Weights of a small GPT-style language model, trained from scratch on English Wikipedia.
Size: 8 layers, 4 heads of 64, vocabulary 8192.
Each number is 500 + 50 x the weight over the matrix's rms, rounded and kept within 0 to 999. Layers, rows and columns count from 0. Numbers have three digits each.

# layer 5 attention output (transposed), 256x224, rms 0.0916, rows 168-191, columns 112-223
547527475555457501527501563496495554609512553431470490493498512514546487518544441539525508530489475542531496550508475458438470521512532443474496496435557549474518501570527467516487499469561535472537539512564546464582498518470461574458468502475496427493531522481482507565502494483541512587491490528494381465413458461493473440474510417461
505517527533469504533532553487472418550543510500462485520489435498552498476520543439562526496446542504495587504516462474564564481461492526484477501489503430473492420549501567473536432495420581465512498517559517493569479501522452494534544467573566489609521470559508481529496558506508461473525521524530548474480445490436491429555515471465
455488485478484396480425526548489433506528540401415500462557611550407502461458460493443493552463432442512556469497584466431434508463429471474476555483497587490595525465422506484522510569485437408599368564515458526381507553574524588592504506502503465521507468568537492434491483488520473562507509557466547591597520467534539480532456498524
464537472432447465597428471486487515511490503500533628520475507490394494562481552477392533558485587592642470520567486476449509539480510463382525484564495467455500564469544484464433506425390464449592502484535518540506542495539519517487473489538526486495516436438531577446524562488511518545522524495484467564516454494478465507453471539431
532511508400583492443533444480497536515519508525521549562504537499493545525529550413482381513431542537554503497419411560587500512492394519485479485454530506459564525489481464512617498510481440386530467411447476419503451475459408465458526450482509470494448449511546540506547452481500435503448472466488478470518541631437527504470359529451
570513470375460541468528483461441488520478526493572520667476511525545478538539503486536626495531446474571501533441531473556446492499494462510433533512444515440547569521572441583493384587603514502457483559520529484482447497480556508481418544542413453489510487496537500531521465573467495510465466492545420491500491537561494565517490542470
559459493490582481526420535533466474532522480498550556526451535530400512490554506481537348436538542480589450561524533558550438483516456442546591557489481467572448515455569569570473530534533488518591465555477456524444562528435464553440560551471479526596476532532570493440565502496495515487432518407488512498435504455538521455465472455507
413489486569439527454573504530556549608456474523488484553419407502560500540463531532530416514500395559517492557523621469430465539479503507445478622513507547479460439475504488420508533524498485503450433483521526448448504517471502440577495530406445484426540604485467489483500550458556445538511437448512458525504495411437515490518546430546
473538547467478542529491530543507475521490470580530570533528575611481528495453452522484466415588467560496572514476477493525431471440564552434500495471500512513515471459508468430542517463435510486428484500564451472503605524496501515554417481449509432522496553571490586441566532508509434502449532570449488599547515538492420453456544596476
516546422503429480529477558537476616540512402528445507492460539494494522479484517514529456606521432461468485505489516486399487554540503523526435550563557418547530396510501535530452414483409478469494501512530507477471499523441477497548447473488581485539531500451516579518518529481492389426512503513473480481499409555493583465520432484483
444508520486522476509521436529609504511519449511513454635476486552538517535493471522540481517554548439459446475467513512511435455465558551477457502458488428520464528532508572457482478559485582575459584566553596496482443526422546431546580560501535562541505537530433526513507369517551432472469479536494563492483493491557475528408555529506
493513431451486527550439463401546463506449553552494534464472577550443315451563533461539548562475496523550521542660527521560548459501477543506426490468465468480565454535583516457514593525501529498419404501580501500393491513446450480477440468481484473495522458482514509570574551510505483514499484491482527461442528473454486486480512554428
549496469470516462559441493481457522560545466471398504504527610495448575442459487421470499545432486445433486570569534481437499551577402513561552446422494511444479520572399527463562563440494562505491498484462486471527495416519469402521475474559483525488484543541544549441542563427500413529482512477524578560480466502519582430569541511538
489438536500428470456430559450489545329465472514458497531533547468529456493560450575477494554522477464433481449522511450560461634557492529457510540606563469551535518518539527578405485435446489484419519511473527493587501460518471544469435493509520465510473502497496536518524543594549488508456422511438496505572522429490559536518501485470
535493476497493581524456403486524436533408413463421486490462563581505447525488494519453503491505512498454602516431465517449527564469489498419498496437499520489507620511467480491457481498433490445530452463492448555541541404510548463551518459479565541528474450493490532471547497486558474413468475519501490529465449506520547474587424526541
482476449587571425479470510513504407459497565452540560539464386495533543534550521583482443621555452609548518461512484536624431497499513533479499428507479527471422473503588522422515570500541492515517532466539503409396474522511516530505428438495533539495445468577473429486472489561406488559469590461485522511510560610583518455516539507509
536498466563461521476548504482462566454537551603491625585456512452613534424504489522551526483512473544533475489439475568574563523532485500521497544424532508548527450482454604503538542485578559555547532555487493554437525501526495517456433556450582488524502531445529517504508571521532480575462547496519440439497499525508548558571539564492
475583450546469496516488492464437530478536496495499480504432461505435489493418481499601556483506513543473460481558524446540497562520458543532458510461486475569393533565495562500516428492469561408500578537423455485548470533584479499489538524462491516434531514537463553527439502508500551466447484583373503526514518453559512499433453544490
425470511544425520543458489429529459539525419510398571511530465527518462526546459464459459467461485422553501508453480511568522572521451550476514498568471474459513553446524484434491539515515472490573470453489376483433500478513550483495533490567524468626477574542450599450460514374545468434484556496585564549593497526586511570536475506504
490548515454406404449442453496546496479441459515541459475362424508438533503580453542481418423518458560546537538485600546433529555488496483454465450451427574560438509453539545383566527512545444499425479521485437472469475440368514498531452480504462417464478526473474413549468465477583495452485542502415471492515538432593469470506512494553
544511405455415539511504466531615487537520514570538510465568380501527436587479494532412456495465560499456534517544517429497433580547511551427495471525470497527441526414499512487474488472443428413509503513448558433532480489472440461391492454486463430489411538485446538555475472567481503469492586481581476535462552479529409495468530510527
448570526484409543513511475497495487616543478522552437537513594467546463492472534459516556488539466552503514446557413565508462465513491532435475579529463453488485585470535510491522499557501491537494510497514453542463568467542522534531423509435562559412557521534509564485568488505473441441561439517599477435424479556548459493550481511501
437521525568475371391494523522473533544521511514498496574526586484519498458522498532501437519524499484458444416508494478469473491550416563570480526545561510448460463473426460470345513485528483508390550513454520476406442511484428455427499490544534500480544460451503553454575523490473472522539485453524525436440464491421551520561559489451
521487499435428498503469472545402437565520496546461489559531458527540544483524468515497504555502461556497510562530551434557504514509493508459548446595546475499461486521473499446419531483471499494443477502526576504529411536566464439471544486502598507509432440483502487527456432457496531489553402527511389419436522481457563568585523444452
# layer 5 attention value, 256x224, rms 0.113, rows 169-191, columns 112-223
494528521548534482507458554496552557453519535533492436455474477547491452497554473541456476453540470459557521459447483544456532485473533534389503552472527556585517541421501486488581551516371548559492456543385603518485531361503516492511464526491481569553518479470589488490457528481491513551509459468488453478460526468461493576531517467539
525510528490544458497497439413476460455476483518543522509621612429455483474519519498614488433461585511473447535529466558435504563501496494472593510419465571450502425429606509528509472467686491514520497469416471528510497491484474400497544467617453481539566540540511511439519525492447481489539454483524499494501457500529482453468545468500
544534549488548482442553501495495504530497498543526436468686481490501557486475535434482480410480509489537561522439532500505511540459558450468378427609544469535562587470521492452447420388470506417524555553508338567462567483531574512427472590472522476562493587517493534441387508526445437526512530467493475523536525523535535353635458504486
408415512517488515555497524479494413424483513533519497418464556549468405495557512524470484497443442463513452490505521382515484483435555473508448497514499508473492464516471538488477540451453543555517475539482522559553513549544485480472492515500498536532520479522519480443471500473521635501499503486619489450458508502455392524564452437520
540388461517424460512485439502496490509537476365451521505522549504499487411465481433509586543554462557410541486399510476572479525560462387528498404625464459530477549581442576402471503499493504557496491428491483547467544515518457502538424450459499469488537489436528457497406486485594473454451512533569586508484514458480484453408477546522
517473594493509426535483483476425519517450449510617519444459552504528585515340546473573526584449583614543510482460463505490525528469463407399484443516500477513504552525521492517515479573447522454546492456524473535502503489486566530580413486507443491577531578559436451483396550528447534438534474514535539479479510454533491443481496511516
536527472514455507478450437526509498573531489469458510512477521459522498525488454467461550506593556458453473373550454440545460433483501583600551527509551448489498542510482491495556557425567427488501559506499475583573488524500449591498413423529514519441466560510470465573514506393418514518549413500456578561508492453446422550560525580442
494529496537514527502537454458487518536462479548360492508526455434460507470459587473480588586480518552518499433512532539487464498536503552516443518480456495598626517465498519387510463426497365455511596563498390500460500565454482559559433468570520572508536503511411575449534407454510510426525404523508555551497528388511470439552566515469
542541494503495526491473465521474535502504524516455447425452517492421472563540527434426499452490456540436498399535476524466552463513535578431454568545476509547532470461559504463474539476503474515502555499494513502476459520473538579607548491558560502511506565561467505451548586544507491476567507425430470571463476498530484513545517505497
537567383480400492595435542525513528485513482574466486522476457502491557519439500560535528571545453466479515476549556433408410480554478540403545512520490539584566441491454488498628412521572541541552478463476593450431493464512490486549419531505481497458445509556523424472514496506420493515497444518479549541487451562476487585500532383501
479484529542506537409574528522471482529507471446464488453462517501532504412542520541455504521526493568482510470610489486506531450423482534598523571534528563440538459487463473466503499413452425538520552490492524509491487500407518478550439422501552512465553561493488456470529531537456478539556562597535504521494453495518562495566443548596
463536464574516502522443478510502549556429522472561529469606565501526441482450557550512452495504488550384455469523500506454527448479501374482493531528453522534554486386602489514439537502481426470504511528460503474452541524442562580516503531532524530565609515520506467525420586481499483489490424512458567505555509453445555568521525452525
503466423469533503499536525538460556449484476518515483534496456511427528628466523499448502428506477457371519491557460483515546506501549551536519458508453540442468477504414445515508614509543365519474446494478492502443553621555480479424577480496464435433447547511482585594473455486463436562527575559557462526401542503495532548444580501521
497470465509452507496507515547488542473462559524400471444516539475510470495538508486580547487523509512487505486485487579505514631462459439542409486535549455506584412476555543452591513456467448424532564481508481415438541596472546475458550550523526497525504521543473536529466486430432494524502539522409422456490484502507406544559499429538
516551625378505549480466498471510543455475596482517549493445443420418470530511495434499466463564396498529516410507488473487455512505506602451592469404639493498477449560367450480539496534454449549449489495474501575552483554512528471478450441437482526489556496472517477467482519519443515450492546623506534445475594465543472479386502485536
426514456544486500480566459562486533452469580530544503439485497552459443525493489503491465572464436508532459472479509503535484403504532591528483490502516484502488491497521481506498590537475579521447547502542490469450449525534534513552493417518478576563493400497525479464551509547486495448500517514559549416503536459500535446354510531524
612482427418436518523467468517531515479588547505466462513484459473476482504518525484561516522440451494536533566415451575473484519497523363517439486544463468424533523480439489508481520511539490603544506505550609504502461534548537473508515526487500474552481504531499563521534543511449429534444496491448476531514565561547573451422533437436
506537481440548510432493478549544472532497542527485552493577554456474504346569546552592453520523609533547524481521556450533487516527488508407384461521444527603582473442576519530565464482476557410494574506479414461494488562516496522536541547477510488487473439519528521521399492527510519464517435463495504432486538539467504461511591486523
649544510477573360478515444599408539537499503474384542531490493423583503553532495500526554510426554501643530533500435544476441428514433540546513468523525389510500494465396473542512453502514443535479497445626475447529494579530497533592485527483485454496462588505387519474467533466433479508499447568473463569440455515503493465507474478494
449587524457508479513594538497503503497435517403448442561505434399487484500408488452472543463545450527500565517466430449499501499460494509441555525522550542486540583517517508487510505483581423524475589529495445454471527578466544526506562552493494490521511478494544510508494471416445470491448500549425526501531531570490501490472481496419
553475440545532455501503524540476419497482527597547554454569533532448480505569481531544531516513452507402507495482555516450486485518436525541346517556505482531582435571474514433560555519486471494492530521579491432442519495511571455536483460593515544581500437449509522447455517502523459484523515479452391561502508428438447527461546494494
516515454534547514504435458526481527501432427514503520467448493537488554601485456566479499503537476539429455417555469495422570412468577441479516529529492474408439523472513483510498609525602444516490484480538427460595548588458505505425404432452582491515453522459507469561423596521529497488568507555530464586515490530451481525527505559540
464532398559462487591481417505506556454526566521506527458540463564486500594507456485530438465558437495549516527497488451548468507440522546496498509459569506557521481526483483477497565468470494523446478452482486518522509492511537506504464519474524490490523463464470458542528439494513521537432620480526550575491463509507496451524501468491
# layer 5 attention query, 256x224, rms 0.124, rows 192-230, columns 112-223
563528594430438499470470508472507555562466503533541418484558548507466392506538517453498508490527447575460554391537444461478584520472555480473542561517508479476523553470569409507511563580474461440413478511530466489572555500580538522513565463508473481459515522518539437437488499554477520473517522529503552520465609376607464434531439551444
520459440469426509517500616564497565532510485578496453557483593455355531610517456484465410572495529461412467569391467481458475477515472559505504572500441365552486441536564417488497472491427510494549489593444367447484560450562505538573453531465420449538446554378532445555494441472518504518558492495470507558474432542498452443537395515464
403473443509527522500463557459478517553453484394479478428459388519488543597372512559502530580568473449508481503558626578538514610531479546546505456568445537553459521488579489557559517554556559480368463565503445553519510621520471472502541499428607550515425540552580383512474500492411469579507453447462491502469501491578548451504399568483
609513582499535527575477497507529486598563454652497479531497530539524469542419449544455493510496503522487436519425490509446547484537515539550517513385390428466569463504474567420594499457578537519507494414469487598553601542480461500497532491488477518544605504490485519449530586477456577513492516420497462401474572527523461510440543431519
500571368494478451506534510522568497513498430506483497452420437447470520466408597458534470515373600563574573513638434533531481511660408504535566465421497507460466502430524527510513504500488482491367443623485445400527577438505456491549427480497455467461477512469498422598477493445528558464483548529541508482580462495473513525575538460518
541527507441531470514461496432523555463467541572502526484576533516464521508506436565544520420515551369434507514462483488509494501562584485472504487432529350439345559503527517454463530505520366414533447512548494513468406540541415475514527455438533432523566509500504503494458586481534557634589619461435520390491505493513436459553581545474
529464395443426440436436455437543479408513350494553518548521438488514598454498467530457518400531390541527532488456462504447536421535528449439553523508500582450462561508575496491536553419521464450456521529509433502502487616563518576452482506496507399511518559557470490553513419432468528461569448513492548490497491527636461559535549538524
486515583461531454512466569565588497411534550518474506574492525579575452465389473519532465582397494611518512463521460496488473466489556539475478489506545521511483581499567455494496562423518557522448507540551521585451475499589493426516549522604514435406538533506484489564524499518518491485529474482401487459503490547459465428500406559531
475503476505506505507630414528486525572520546593409509456463525538585497633488471543459532597558528427495608473489536503465443607568575490567594515438508471522519499552458523455490462458561584533499485553565509521364476444572420597549505367470534434474534466533485515466562514513498442573475520409480458436525583425533545536508493457472
477454531557467481435541538603507476469487397509534509556503514530514460417532468514414435504350423563510459540551458499475513481477442517550505517571520469511572489475511546498574502429533445490386416520573501529478447542453448465575446556437448526467477414467568453470546478498457476520480454448408476509561507529516579562503380520455
496379515465481511565527437485550514486525560480537471475500497504514514524462486544534458491527548411488445499479478466493492474473515477553482557468431504445448479526441518515498461420477522565512584618474421642429413509511486519569500518419500374464489527544496550489516558508449538557574498495426479515506503438518451515443509472573
496497527504504550443537580536517405409584448452492479556442461425502574553463429507482515542432556455378582426459541484588479559513476510520493398525498587557449497548551454526484612576462507455440573515418373516512473545586458528480461490489482529550425441415505462509468430381540496436472438626475472510517483479530527530502466522494
442550488556453442545483525562568467493567452441541463502557510500531541568509478502533491414436455431476506527534450599465495576475570586498497470502603513502400542530519457481550455469458507576461486474476469403554556410438559560551435546525489434464538452511535408432519524586470515469476517544572481450514522580507559548457475501548
470432512460475574515508526549529532518492487444523508495495503527413555442544554477451567445610405505447642439407565533516612529520346471489549481477517530423561500554380458491452439503451595448444591471412440521445573498526465528482472588413410486550509530529587463433511646482533527487498513506540540491496478463523523503588456543498
485486659532561476442501380495538555513535462448533586482541472459450461524487456442571469473482446487571500538524479577484423410491536488569590500449517532618548440468444537474533503468453526547503520495580472538461488454552528484474546505517480488575497473505498592474574473565495512517576557499437534478572580538515504485424435462418
558565474446566449587425453429461476482493573563470572505468658456624525481521567494580465530494503491490558422560489433522536470389457538483486461469494517576471585553493407488575487516493438488488353478520502548475517524465487446568523465506521449530467511484442425493509455449531481586542502555477525446435473468425535527467547501552
489513503417498446418538653536510552474522477410619522492460514532593509515496522486516546534569515483449481503493455402490571504479510567527520469488452420536535490550531515533508522486497473556614420481497512423527450589455496523511519390432431481488451541484477490542471480458504553475436488564425455505579563460555592519519566549455
555507486495512498483555513506527495440478499525521537569496574582506386392501546445578544657370463562504504544376537506536505563594515511470481589495600477446485510448476500494483538426483562510453525454481509514562402579547398457520556446493501490511510458510509566495459560489573462574472561508485558499445529449455527462403496550455
533452481496523489551583459389532452545575489574432434418446484559463475453490450515499447486474457444484512448408570422465501415496584510452527534433481491525495428577403542589535507333429468532517499573652547543401595514464470519526440512610541513557472598504462594515527497516551499577472489482498530538503504562520494404447514544499
532483486492445467455480560414465573527443454615459525592573509493546460558569503475481470562613531495479483587493544458504526543533487519538517381553475516463448488538565543438478421534480560419460525531477530432556493517567579465524475555572564581515535496539562415440535457533552453500418460529521461565598480532565520454452506472576
477596610462496499440469457477483545573591554478502547413533540396499542469477445511458519377468571485459451487572504367582471623498538609514550653514567624551491539413489500494493436550471540528529460545559429486443547474479549399538519527427453538528518546481521474558537545588532397508582453449421536599509491469464547476500463527487
508492551498577502516489628516547513569494480536500499460509566576533586476472495482543473521521513537515517514464478512456462440454597439530558531479475469575545439526523546494633480420462601534507507589490439479490535530495489540449514587555525475509509467538553421496596483500475538555519543511418547484503566506572530444482451481519
498563551583466541455458588517564495573561450580524452480514475507573489514508462543519476421497437458469520464436591490471379449373471539456617447441461445447488507510514515499525490465441456519565522577474490576560527567489573498480602511513553470497565466598451518442526520528472546510563557535582426484445457530485614471486475530400
387487487504549488433471428515439510514442560460547502508530538495493588590500508506453521482483452465437530541491543561549439513527693499407415536565506545505484506538521569418543458583493423535420570586580578517554490586453451562526455599536563580422477439438406469493545528494484521474523517469607440464467488515480543466549508443427
476553523460535517528551500525502545471450562488494543473475492653423452487425401392589488547488370501448538496478464399422457435543493559493544455446490482444379457517487631446605484477397460499499480521520495460456543511512516545570536576555439435412450496550508530512498525466488487540480426516459440411512563511502439580468462639524
517455554355519497585501502542518509560541426579560522472558517517443445360498539572522556495478521488528523573545429467416439446514610506531546585497563555366574467400410522597473468448529673458503484564482494525575632488444532438466544402467539480531490524404541512527487526514524558627500468445491501572536508586468512476591509445482
556502486503423468511424520548460403471553486545555517526514585468444625492526503516453457505573497501514477546526473545549462469555461484498514410509548539503449536539496501522481510519536511463403523504446520445514452471506423499521524414466550422538518516514610444493536448475466521552378506455528527591503393436472488512502527451480
430493520541488478499461564477539536525523476517514458523506427509472527507556487488480457488574523450567602538464531489580480485477499450448521554482468435510476430541503473450460507561523462558490540457501540451485472480527480477472515456477471590518543518480410546523560492498467468446394388522445445446478494456480523491460520560485
475465503448408390525466552457557404537524533418512521463561532525461475489502535442588501564539471448568422539506518554461452543473551444482521584464489474539482497517515435536640539469533505527470557542459419588499392502432454531520473439513459483420480511413432458469411570543478440660607486518483506438494453565509584459476575503505
450538481510432552529536505470443465414432576532538454535515547458404498515586560491442529583534523451405505476664601373506566448579523456514540425482544513532376544500467466448498423463535480459595464458486477474603493555558454539583497543538472402503490463466532477486454488510489478577507439533408420514614483532456400410439477558442
528487519513467537500497494464526468541489585531519495453503539524540484382513435520570503399600456471541427566426486452480530541612546454555523490522510531459582585393484539568392484482478481476481477474501465467477557478538425572452467491527479505529575509600475474446408516525488519566487443483463562435590503441489487487412469509445
508524454408515502475517423491558488518479429436477536445527486497501515439506495461488501529404504486428585540522527496563540413599528518497488435535427560518522423450501503551590454534520385567502411469439539591448544464519618501499554471511476443536458517479458502524593473497525535488494389451395592376427523557498476425450420528554
505480457540465499532467511495591513494517443454467550552513491502500526491552506498504516510484422553459537529503544556393420497474420547567505450545497534600596478387480474521493502578565452525490453556447594505545481480407516516500514542597427479479501484500458567504450551544544464560489545450517477470422452574610488516522536441496
464509493523526476485481443475483510400531465464511517456470533544502580516403499335502526467502552368569443578467534552546488516478548396558532417474424632450457397554498472546570522482549489554531563524508524551436516561508494487551533486506496532570538395505589440528504496484553425493449519532509551591468529489510529521509527499504
572438572515560454409515453556473487496471484478448388480504507586483502430514520557498535486512503430415458491418454516505374565491623609546532526522506427579468495487483526521492480448546490440376412487532483594425492529483545468553490632567493565419461510523449447509542529598494444528575524451496520442487543529407490456587519549458
510501547501473485508402542477546434411437430509534492498533454466552469485439487458506468446531513513472532407579465459478590441487491508468495505545509454609441450541474548488457491515642448468512462495433456449514584482556496600551539465371484464432476560455489493482478493604572467525455535597551527598471419510531445474536493499528
481428520467608532471546517537434489445428491482473504491476556476564535512577377502534522524499540445440550386569457579537445540518507561477541514487452521587515557531478446467404486515503488539596547519495539504476516593555483431554616460524501523562492418454455514457523511474474562520561469530578509518547463536560542511491481378453
479508442355477543403401481492520467477487485439534366511543477587565577533501535477480415586468475495537424581441513518433616521547446480415530506475488518526476554529420520398486532592559424519557498527459517413453482506519407578518539519537526554396576465556570451566522528515525461454406515491533548501527453409514550481465542577552
578406523460474582543563530548541530351415482532472537553491441566494531427486461561444593512501461422532487453585509475493551482519552582437535498509549497441607446485472453468460419392522454475447459509480587612546524481414529488572469425503497538591541481486553494480498642556546534514564572452458547512524526427531536513481490481444
# layer 5 attention key, 256x224, rms 0.125, rows 192-230, columns 112-223
487486461536580457601540614490473496471526554514517415447472518526471510463541576582508373494473504463526442503526457503503494520477521602492484542463481473534431569448605510409461575474521609472506407477558373439560543530548317536556485523452464480478453528513521422473501495585482429468515439445574463559537506507486586510412496632473
544414457522424552457511548476502449477494465541542564504522469537503483424565530445480429578414495516483577524413535546576473447520442472501475545548442457523581468539541541505417416447429599565583471623518483501546533509517421475524507549451486476462493485484527390438476529503523492487575443587499403502523443564390568511535481438511
445493562572610478446480493495558481477461514439455409474540525557442523545434566539518584680508463442436473497480523475447576596532507534509538428512642565485463433487494497390477469517556419468386524515549483498557465508582461511501451571411469550460428522473574471468468489595446416523577520520501443467409445523499505497435447424454
478560453564510459526525446525491465568541514523487550458540368431438485513477521465580474433490388572547508431559586519600549520503534458549520574521562508535469408473470537488465492500384488440561445487399439535570567455676510512426517489443538555505533565504484490431484557552558500421527391476482544486493497561572436487437524546465
523506469471507404581559395564525519577460497490571514499427523407456504472478572554518531472485480481511542538452527527455498426504541465541565524430518484529518558486573506541590484446540449519383543462553446583473582461382458540493469504413512421425432503503505454583516499508504368510418517497538522447407467476395473444481471576516
527562530476503451537412489543472469520513489536403509494516605476467492503485518492512488529512410472449604544461469428594402426480573591560613548436509428614481467431415554479501433440554541391510372504502517476477488577517596436453495590416530478532516553499595450472560519500524560518545505473468509497468494494435472578497487498478
496480575602489590513545425556591511530412455477492519460504494404535498475470464544430541518462513554451561525506493417548544455466525467557562519505571480449488516529490434519528457466485587520471492527549518477452473542470423550483512548526461564516510401437447446587523487507538536472533548463475520616435552501427531446551478498504
490477411491505503506519457580478464515477504454561443460561438507376515377459558434441517463422558643482506631535411521508527507504496527436492479496462567452443489442425410513544492553523424495531471564569561560567448498489471520544504511549550585471490510460484461546502540578442489541579567548497482550454552507468432434483447545506
441522501440510474395485413447546514604420514564501485511448547493556505551532433473493513547579469447545503597410578465525516613503567418534465468488510528494463497461528500450470359482451481472412404437453492540445519468599481567513429384450472438487494509520575490460530526517506467588597573508546473503453502516484574523557544445540
453530575643532473442530612570473461525490528514454581498505669532519533534490518407432473474527507517498555589555575607535548519514596506514499492456512429561504566538461523461574511546464433498488489496498504437589433529547534479444512518489424539459486462523487518549487496541525441452546440520447574471454494483467531520553476515508
507506501484440510496442470538516499499436463450501511479582502492497612517445479353570384560486577495495500464374425509495523488484408445550482511575461515545452474589538581490513535440477508548597488532450486463581448464494544590561400421535566474542491518473477484621400418532476497397528517577504473508508516588506499532550509411488
594549563597442460455567569445503527417515547466496564570471495507557520541456453514463505486532507443437511507478470439463482482583441483463509483529574568553476412531550521517499520525430535483420501483437516547515526586561520432511544542520422535582457531415431416437460557429469443547453553501463442479505486484442581628520512454494
434530469561547630462485489485502506573464516460463497449469478542562454593447515458499492417511473483526447494535519499575517515451544469522498535520439477511503504497505413581565458484574527565564591526472568552524518511490602385559399484410440493459525612554556508504527534476547477513473399530555496572501493440542499439494508447591
545498447481500640584495476507486526434526470480505612481519547517459527479541467517445498473619565495591396485492531534541608469520489462433586463526522489489529520509428444526537463529477567501473615436467488447455568614665454518458419536464468487469521539464504439394483434489526423546546566480590493598491538514447469485475450552499
465455476547420501541487495567481457457459591455519563509500522444431473472473468514468420477542463546408476532437514565583553429464501597569483448498495661509568537417463464459576532425479449436435616476530544427614546537503549510433494441448470503583541514497479518587556443513496512505489503611424486476546499557529421505549507533443
481545462468529497461457439479552382404524429501642479475458523578533543494519523467548453571510425508468483570520591485438542576607404486504531419477439484521535535561621427497559465423500490482472509550476432582544427494454443420544474518442451473492545495520460504553538541548512472478531478491529442624519536573500494532554482495504
492447507465452515519485539449467462459532565442516499485564526553526416458529482490541449528555465462493457455489479421500497473538493502459571454552507385462555512541493516488485466533419457485589478476606524442547510504598494490536486536554482401548498539481451437589424530511419447439485442582505375498496430444517456495469536582476
544480461518532427554568512517524523513548569523519547540512650624450492509482475485479509539442534517421562447626491438551548510564516540380510523398508432545389499580399447483432507463403491470489523525425496507536369494447466454643476465443413530454438537565517643465472512541512542461469568462411550493426525526490502539531474536552
587554462548513524531535471492538461539497403466514537520550528516422505449577486499521591574490509544535624509439426426441506529541517428443434565496505440452430462459481478405515527410495550509502438541446482553638460558492460473479507461562495470535519507521566476544507477450629452477546546655510552438532432487521605566496564443486
498657540534521516469459497477438485496469380615456647571533542476538517509516466583517388489494563438456487507515509496515458520519524495514484425549523519490478373541445462472452447582440438485572478625516420498486504456493455467452556564487468487586511533553454436525419414478522445508518459535480482490427441505460446532455490577544
460560468508517522546473499528562527527508589473436419504495479528514560459566460473522426470521499557523552577477496487473510461540523509497503460462535518569477593589405520425456555538397616523522472514467422518510516581387585354499551614503540584562548558480533471496546546439521484594505467545469535433466452453477525472430541554525
536506439513538474515450431481500521572517471477572369553495491465519572483477579438526432460542403450521597584475564490551504545438528440480574541432468481474468481580535464457592513516541495534568506538463406493540487541605449515474495462473571570443604550543578516463466516474541455584464492505508462396538440492492543509482481497533
499411597501501422501496466461538501531547452519452466546495478492428524534527450517519482525512468456517472462537480568527421558508464456479582494529508571370430485516485471496514584499504548495590432441446443579520469503504435450493543425500449409450500427520572400472487506524531518444473370532604486525544601505530560591504507443500
462523508528559503462604496543447480487479449341474441483396493582521446531529520516474487449430525411554529447557562501481483533440523466486484519548498554456476549625519507431472509522464579493484527469554559440472532586469498478483524522374568571504603447545532582526507532526432366471490490477599514473503498449468510368510454479450
561441409555565518473522423492536469425510490499486509470572576436427493503581570499471483403506379560406513550491496449481528492508485443450476397538544525411419446511483626421496500498499548464456527609415497393431495503534549557535475374445490481478425512525450524474525492536580562418414475519466529454413569372472476586436526431511
565442504513504587542490414559488500621504555604417561501587500454495546550508474410514425472469538540401461529445466558463447459442469520525578577456584488403545577397517480517460546480424519558554567566515502543492514507515480531582551502512494506453482452552517621456522539465523455505440418510566463480469601446455477504522510579546
499546536549473457518453438544579495535529545623500436485566491532529458534486452573430573530544586446522493561474513565496500506534531520458501448481495536456549532471565517506462467534521457528430505536555538581508608513518532482421523483500496574480455563564456442468548482512466494400512494534540534558526490557466414503500556534534
394528509483485461474530584481452374435549454509500445498571598526479447561506483514483507535533488449533499408405524530577524516490507537571429523523491467535568521580494445514466471526518472462548512455473595469571539526477500516500535487496521498521525472532529440480496481392480492559461454469495501535498507498497532495560527572431
545475507551550479518484539437548486543499561502450485563528616497483525507478506489538447580467538433436412522426563568461581569424504459486482549486467486499448445553447436551673509443527489457464516508495451530493401498482531549472407520420387609457485518426443527483495458453428445476494494531409488374466412482499504572533430519588
473610554469503498386528478459472520479435455560459466507492438511468466400580559370496482593485548544398555453563529497512341524482516531460472567586423571503486497510563576428435521432510546509434519589527503490407405490562433503488509480440566368468502490458504497376506463442479411507437449528489422520528567539444454448456497489442
448469542520469539594537457596537486514484522502483492549480550498589474420459507468477508502518491479498488582515512492472439436413507478599470490433538507518479496508462418543454620494447516439556523596455563438493419525582537603484529581514401403519421558579516611482451537454454532477415517624439417613522493542493480483487550428527
519504489473512471548507501475555451518487581533479507487556432455491557516490495510461530572482511555526431422475597616554583578442547586463461526460553498509430470516492498523594543489440499444469477537577504538528542595463569521522537500511509662431478500456520510594521453530447479450455478549476475477430528417454439549465463508460
404510572498441567463552477540546486524564378570463460450616500521484516552463447531525570516479482501486465530467604622430431408444452522438457421500481454590485558464391513534512556494511444457489535452524460528619457498474495456502458524524487451439530499553532502512518522508450486527530525521477435412437539493597494530533559545443
507504599557509538538477499579516473385486493484467407398465456565489532585438508417533577453571503505470545483444472498500536603487525492481519494425457549456527473644515546590461520448382455394488569541542479504488492523439584432554557430507549543515532520475539434457509514533488470541449478533486574528533527530455513558529567503558
453519487543536563606481469550522499441545486462530581512525530467573500490462475492583474444497448542447542529493472471453460488458641453426493529529505453565415498514456553511545435524539477503511489536451529524528394447475472474464435465406630564466594452490538488501499446504501476531537510442537438424568517545454554462493516472446
509582513462485471507475438487535554418496535547489379463528489447504490501503565521410418535544503471493513440549530529512498409446481471436483523531474544500525424474478491509397439469497571487516467513627421457532529383464536465391458536439618528533593491465497453517478449473479417523519491487467555618539550496571514541572524495488
515447473505480500491501465481543498520471493482526504489565484479553618518574489534484527504550577464448495446535487489529480544515460445464543450500481514559490565445574454547472502438506415432497439512549503574449521538556561519553545453507612482479468430507567440589601557518451508483477619472443506576620467524549567442512632396479
545523571468535577554498508472452527464427426478579495413410583456531551491535479476535563515401530457520543462541409498474554471535549459523524385509505512456554456539444469549499511549589479380478504484514518515501561486516492494503425583513526542428458534490562429567532547434536458559505528477496570417452484480481433446480541539534
456485461465542571521480624565473377524437507515474562454566542537482510491576461487414604521449498425510604467443490521387521580445546523410585497338476517425565419522448449544491429504450513516603446454535437560492496557445442446487463477552564546562531409520442540436489616494467564452508544493510550469491613472518615509496514507398